From a checkpoint of a small transformer trained on Wikipedia: 649M tokens.
Each number is 128 + 32 x the weight over the matrix's rms, rounded and kept within 0 to 255. Layers, rows and columns count from 0. Numbers have three digits each.

# layer 5 MLP down (transposed), 2304x576, rms 0.086, rows 1408-1430, columns 288-431
140103149167104138087145162112140138184144128112106121117105141142149124153134145093086135111112113107130095119126153146120129126114148147197118085146149130095102123092160147071118135127076133126175104077136122139117134089141229143146176154090165110088139134145166171167060134105095120163124094156160117095116123148157118178196110106135127136161147089117085152079164143179148140099134109092132092100120110155175174112135183197106173
155161117157178094089083146102123101205205118148108100136116125164057185049164149159110145180134075189130138122067155133076162091077123132090167165155095151094096051116116060090095135162085140157120161175135165146153091123107117137059127170122091121134109116109121132109124095085127141130114099113142085169148143127121229199085114117117115115180135090113215147206112157118151145186140158160122125178164040097084013161167102111134104
022113163151140159136140152090138178160098136117078146133070088148165141111104127106114153118088096138116092083121109115098183127070154158183155085099122118086182119148122103150093139144101068204127078115143124111157120084125165143128102099131094105032164172118064091136129143118146142161089131122169112141156152150151160149099131152199058116107130145130114169133105090127200128149142107134160167176095085113053128112137082141194146
076152187105143149129182124121138193141114146102135111156141119144169169064116123132122132128123145105157099129190137164133134127138109110117147098160192115127176138153140154107096100157196125160103165177201166157127106176125132143124138110116111114106147092137109126138161083091145147077132106143133168084073091069094096111137204081114090121137171120115117221162081190158082118166140110106149037112127147154190120149124149146170176
136121081140132135165163119142143156168123165124102145150131115127123094156088141103154117126148196125133140110063188188162152107079115111081197153177156117109179128094137141078081133065130146101126171204098115158094199135136084030193176139093109138183130144101111129114129140137079119124138111130120158107125081075171127105128119085110151104143087140117094117124084174200142077100112160209083070191110120066116161134084148117142134
173125141100037104174146168142124160128130128161121129079136098130094164207087201109085142133101181146126201166084134060148123135151126084173133176154099155126081108184133153137105130128134163166250129090144080102098090077173126120144113125145119184144090089152070109128136166129133191148150132213073129113150055132135099111111116066042073092151131085159081071149138098116137111143123057095159094107116168128179158116135102100104136
136107083122102179124084150139127128088151097115123108141130083104171114109103129123113081149133148107096155140200145172115116163131052136137141195119185138098152086137134139120083113069178153158169142152146128172161122106131081124116136104143130127133078112132095132143131106201141135064072133101103194148132132133147171104151143096073106144099133141077145168167147157101070153164112137149076114155113152113139159132159178177181114
114100208108173105164094134091135125148132062119146087135122132163084140118152121133092131204094133164150093165151162126145128154079150065141191147123094142123137119155136071135101153114146117155100142157107143105154110099134106093095144114119143145136141116087089083116116171123057130075122137160073187108087133154126078110097125163144112143169091152117100168163078151076160126131069106145133090164154130162107113114085196150131100
095110152089154169116177082110114107097131108136185098185129130136122105150120168118164143116160070130129149119150114144143103156152098157154131130066109120127121145148133185179094125202089103192087085144139160069125145040119179094173151095150218082132143151079171074072196143142149143083114139174145194189096132139122079110104086123129093100097133217108140129127107113095070150153051146195146153157105146150177091114192127181153118
120118072104156096108153151111094086136192113121115120092126123070130096084155177176110124077174164163142117122114077164132112109120099101100138220139143162163168133137143159198128121235173112114100138206136177131143068149136120151091110054182122177116205125130117123157068159122106140132171113114152170117129070131152068097118110087149156086140115070155173148147109173163124105114141086192096060105108145172177163170125146124123129
140094120146148092148168096137150112126107178135123116112145147172119080105200171129087116101106124110115124129188102074116046124121094159225102104186116147191097091151109107184143101104076105147170141100193123145095075138144144112169157101152196163162140147168120134156164141110153158089174130165103113145145098166103136140153136053077172115202168150156102128167079150157132140159124147123160119072068108140141133163199063142174152
099124110105145186120151122117096125141143158116098160068141128143103130160119149169132137146121128121121109108099139102105146111095080121158096106072133115163188111163149081152168131052094146158152114111087121094136061185131118165085179112136114113124128156055115135109097117194135093103169182125103180071151091185139132119104067047169075125128180116121172128054178127098131148120122141159122116151102135145075103094125085130072131
124162158143113142131122141152127063182135206120156093118109116133103108145109162172130158097103118123132135115054109070136162166173148151090177182129140151123113108129158088165122107127128156169132125096123145145062095095129083110193114177144152143081161087155081133135159117126130134117091056004086121127149149130045050094127063083099127089149058149174109111124103124101099097101104208108190109119155057127132144179104152123113131
156112144116104101121124148126122113098000132156179197161163142126108132159119132158134197140141133091116107080146157102094115166161126122071183131137156098137117113128075077117127118106130125130084045089148119118166121179145101101119117085151083189137162105134160133167096130109113114146120090117117181135156096101155107138127146144187133096170166054117178088125104127129178111103118166099154084092135186080104048128094118140109174
068185131162122144129124156122107149128087107130195153130202112124150075115068114128105102115128102115124104180133114128146096149074149136118130133155171133084051135176134095127129144133048126096134122049138080116131190122151120105138116110195107155125097082137106142130098148114135136110136141139095112129152167093138155100112084101157151140103118194114161070135120108149169140111085212132102136173124140142120101186171143126161126
108088175089162093141104094152164152076184148130174210115142124135094117135164145142132129169109133102167124150170146152152164099101099121140106124096122162147161136076117134136121130198197136145178150121132145092125121142092088123121126199145153122146221090179184082112135162086176114149127121170102066151169118171032123171109096133139128144111064105194105145160122142123199064096167132125119152207083129095153088098146142118148105
149088113148118126157111119148115121135161073103131201151124139155150132106134122164152120175158117124089099142111120106084150102186100089153076097108102085200193149093111147080105109165049125137152124120127110115089183211143151152138168159181107173187106124123209161092100185114134123064111126168116165126155180125044071103162117163145128126154109109129114158127110085178116144142129084233094103120183160129112131069108115118085155
132136110144150098130081177109094091105123071126141135066138103105128112196122120022134145159126090085105205101190144153139129154137149147117139119104167171102151073096133106085128106095099072127117146138068120112160132115090102159133089088134129095102160137183165109142146101174116095137180197098161093160096170140157162109119167112168088140095190145154185143133148126143140144138106151053109105127121091116148111119126156099168123
115105096107149109115186131126121120142104164137150137112159172112116116190159151140130164161121105115075141107119144068196171159142120116114124181143136108040170122165097122083113113144134089173128131125107137149163147111123160126142108016119104139136094124177144120132091086076224157112121135137042101104121158151111176120106127152108120127112158150125184134093127151121144159127138119207104093118156100131194121124093168128108163
168047175111137170121129153083100156142131154112127169101147094156115094138092196065093040160092154120118171133164157134148195090142165143167157120164146124122148136142089051111088121142097133162148180143093111146163121186112189178118154160147104086125102119187092121135141205139077133155079118102093131102101207092115138079136109101182181193121109110184147176078170155099179103121136130124199142104219124178090138140174141173072154
153164158086124104101087100066146128132116095159154087112097144154157176135161047111134128125145094117133081145136215028106173154126152132174088148115167100196129135110136133137105143153116083139128137163120153157154109098140146115164158168106150123111177219192083115114151184098150135072136189136162159115134127134133090108129138102130117096167127054147122184125068131104223167129104103099141168166098144162102143100075133172096102
106132166052089081113132105132156126152118135113168128093186117151113151108127152207111100096132087168077086113170102099127126069143131052196124106123091135098174187173157108097093165114175102104134126090146053100156136101151142072130155096098147132045118118162144185151204111138181165126126139139149089145160111085118157115122146119126103109152098112163140093109088115136125161138094132102153141143121132136126149152166152101112149
136185145136122141103143163185095150122176082158132155140150096143152170152159143129158116129089134085134161125164057148139081084132118064155133127125108106114100123116149152078104112202113175141143150094117113077105129160146117111129164095128090139069181212140126134145128120194118116077096172146170187112128110120143056133112094089103113114191136131111104098141194106140120151155135140159110092156105092129117130159160129122124188
# layer 5 MLP up, 2304x576, rms 0.0892, rows 1409-1430, columns 288-431
191156057194082114062133084101140122181099089129159096206093167173106143094052158142137130110152102130079187157142170098186121105113137184133165137172134136157119070137092065115057120114136100100104094153131106121160131089141164148052131128155091097143116146136150221032179128123113141076150107128142088102180172173123152138148131121151124146147079077067148165127125166098092170116190057122119134167157103083094115081115039161195104
163083149113153166124123152164119166099176122225156121163108124151139155147142136183120090160196165150139111147122147128106147102097142086132155100124165200117193162118110133069114150091151081135155100169149136093254143127081117171165075070105113106170083177164172063150155074137214130088135121120152130114107107113141142043142085142112186172060108085175146118134148222147126057076131030106120120162118071132153078161091130131128205
171105122143166126111150104139105149143030099117104094144169147133138092122072126166189079109123113105121108155156139138076159154214124117167119056145109139077127140104173071206117126109054097096162029118172099097138091137133151149135087165171105138129125120190061134150198120134118068128141133146143144176130137166149067145120143131031147127146156118123152115059124115105113155099102111122137115125168194123186149139128171118112134
173188137143155120193139154163114191128116140113115169142123140128096095157070144112132096120128144137148143109100164112095086072131165145089137094173134112090134161141081092091147130073139088116161107166102113123118114102098094165171154162116188170107139124123162125111090110170103090102137126104126144143120147109111111026047158173059164123037128103088152141125111119102149101081145103159147091115135127151145168081161133135130131
242107108136122095142110139173137139179120137175134112176091117180070186048221120140153189121136143139151169169131154097144133179115114143128128139122154153108090174137143156116080117094132113098123073138124119087123141059143154108139089160133119143134168093091141117154121104137078114147097126119163128144153094126156113129135136087126144135057073128189087158138164097180094097213153227122140100115143163143107118100088152200122131
147149115128118155108150177187120198108131121156075123087128093146113141099050085135131169168145122154124157079076106131147135124132116050087112158131136151157175120143174117146170098136159102043078153098164139103176121097150085105085100164030083115133108138081124089098125176175133125177036164121106114068147130137143197170190099109158099119121139165145113121143117109169088171112127130196075176118090117133057036131159151131112146
120112127088134123156115159119130084087095142145065228134176182085201124135089158183128161163131120124111121098142119135144117070121155128174168155133192143134124125085166150110117153159097093064140140127169171139071115120177135094144136105189172125158098111150112164122134111101162124143127184176115139142082116153151124159212153095196173186111139080109165126125116133146117172000060167107173124129117118138185152113148089084130169
120090161130139104129105035152107146173101089121178110100141105104161110072113132114077125114151139123107095131168189176038101121153134142080172198096139140125153129104216167126155183242126082180164127054174135096062156131174188130166139108139162081111108098088097092134084173156184104157137120129128124125168145087089145122159135136128193058090142157071114082123139119124161184177077107165113171141197163103116095140121085137203210
127151099123126116109072133116110096134161097149130150130164148107125099068123099140141156159082160166015058153163066204146093104186135171101115070107090130106127109095065095104150133127077120092095141130111079153124150136133140115094053171089091084145130135062134080142182115170095127182131163135166068149110131136180122152126099144166137135140121152154098168093156086122128208043105107160131165136158138137114128070115114150165124
099085137107145079093149122072134174140112209142069162143133148116173157144167146155142132159115104121114181144113159090233151141131119084122092133099124121139112152137119154112107062098115187143206159148141151106119137147146125146168088133159161162216146130130132088131166147117085168165051029111095135109159166110163201121156136131168180154133131086160143135138151117181166137154076108188153173160142128094049158106087111112135191
138121167099117137190098167060094155080121137069128168152142154139140136170120141131121111122103089166133119132144116147167152089093075178151075142106088113115137170064157131116147131112113131144180138184138177087112125051086138187146073109099108153086095129191115138169127129150126121161133213113155153094108129123110135138138108145122101171120159075109096165132099143092160131137101111166103162060072121145147096126108163069129103
150164134163135158138067080140139121206119137037139172113102148147100175142130100119127166127088113122117162157155123161139188148102163145141129167138197108164122109112068143149101116143116138120151131099119122115155110101131130116127122136140112129063145146106157146087073135147131130162113104046129191092124141148142161161124146117116134133122046139070131116092141171117161136153104154133070134110151085107158151152138192086122149
123095114137131134135143110101166120135035075186076184165138090122120154181113119154105110153139148096112041110160122139109162121162127085157149135151116127221133103124122100147110142109144090199117073161146141142146147137047142120109113138148136165167151120163135117150147059160156131123112097088126121098096074126152145151137152118128144157182096086157155101146120131142090121100096109138169139122179129066055074110119096111114152
124145134143100076128089127115156167136167146124059172190070105104083103179142131132171126088095170121120160115058153129079156096144109120159142122104134084144092106150078121139113100130068163121178131155109171142075122136143085117125156100102117092126127136102114111200126103148121148154116121148130156114144152086104180116152134188166130106113129073094111152173033134062143113128078112116216155106135091141134130157140173166143103
126176141098103154094119142118200076125149126125130172112127123091157107057160095080131147183159125087119119096117148153157109110103114120088076039095131094158089138156160176149097072140165148129095113113145135141168102144081129191105134117139086144105123165147168099150092112116119130133137124183164142116128162165082143129130053165133115120116098158160158179140120210131088081178105144132115130158107163089136127116129197216190121
087074119103149154125153112127164120168128141241191167135153124104151141134115148103160138133104171069183213149103140120111142144158093100114131152140138143086147202147173106138121141125144115096179164125109118139131109162089123165156139162167151139119171108156185121095132101124154067096157177062133134171097105089128120110087118168103177063181060069111153077128160090072128115107120045080111107144158156101133166129134141046115134
118155113086123130210142140174096111142103125169105130128086131167162116081140149150118146066096114073179079144111128134177155082160124103139113120133115138153139120111142132133053109139166138121120087127156127162114185144092148139178156190139172107153103132092112173128100138142145161120092112145163154144175169187105129134197123109157130102115108102186109083134108142063170117150140121155122144164151146152085142187120137139094158
139146089117176119149137096101112169158147196101163116171124065139168149156118095157093150100107108114123094106049141141197081141139140166150110144170090139103103106150190147131114184159145105116097136102085143119177121172110112129126153121120188112106183160161101133141063165126073195110118138118144123188130118119158094144123110120139135115088128119104091093062097133162137103097198159116122100149177116069153140130104184144123118
146146127143161141167149142114179113126098184086139126149149055110161111173181057114124158140132122153163072144155146116115179122141078147109101135166103105121119129109142111130145094164183105161129144126157117036115169068144126160058168137166077092122092110154109097133120086158192148116057107227094135125192120082175122105164138059114184133128136107201153107116168156142155107143198115087119141168107101142123103153122119136073174
095161122120146181145093087127157168156111067159123024150093105105101090099195157152106121171158119123199134096157094162044083170143117153165093142121122118112119179117109080075130082157126094077100147159132106178180120103119106158150175132136112148126095113126130122090106120131170096143075127119148157081140170088114114136163148099080110084172158145128167100119116220151077183168146091117139141156114116123132130154093145126104095
118097099095117133136165109184137134102144162102130187168202051152201146151103092194128140061112130103154107153165094169096118095132127100103098093135100130114145136119219151099120166101094116160151255129172178156137111148141074113124084093180096121095138084151169131088127173119090154055165146119066134173163117116146167126100143158131128118093138204112115118152092099165146121175169131124122138118137101131127143197154131167158121
153152135123219134116134154112125134141085105076101108171169146171145127120118142125145129142128166099113120080087083065128118119184137174090124152168139117105143067096138145169136169157102159098131059128164095203132116121148134147083100137157118076074159114142082142162147145148106116104140128055201094134132204120131142136086108170141052098136117071128091065188131157164109113157141103131133181163130155091101098122116153092070133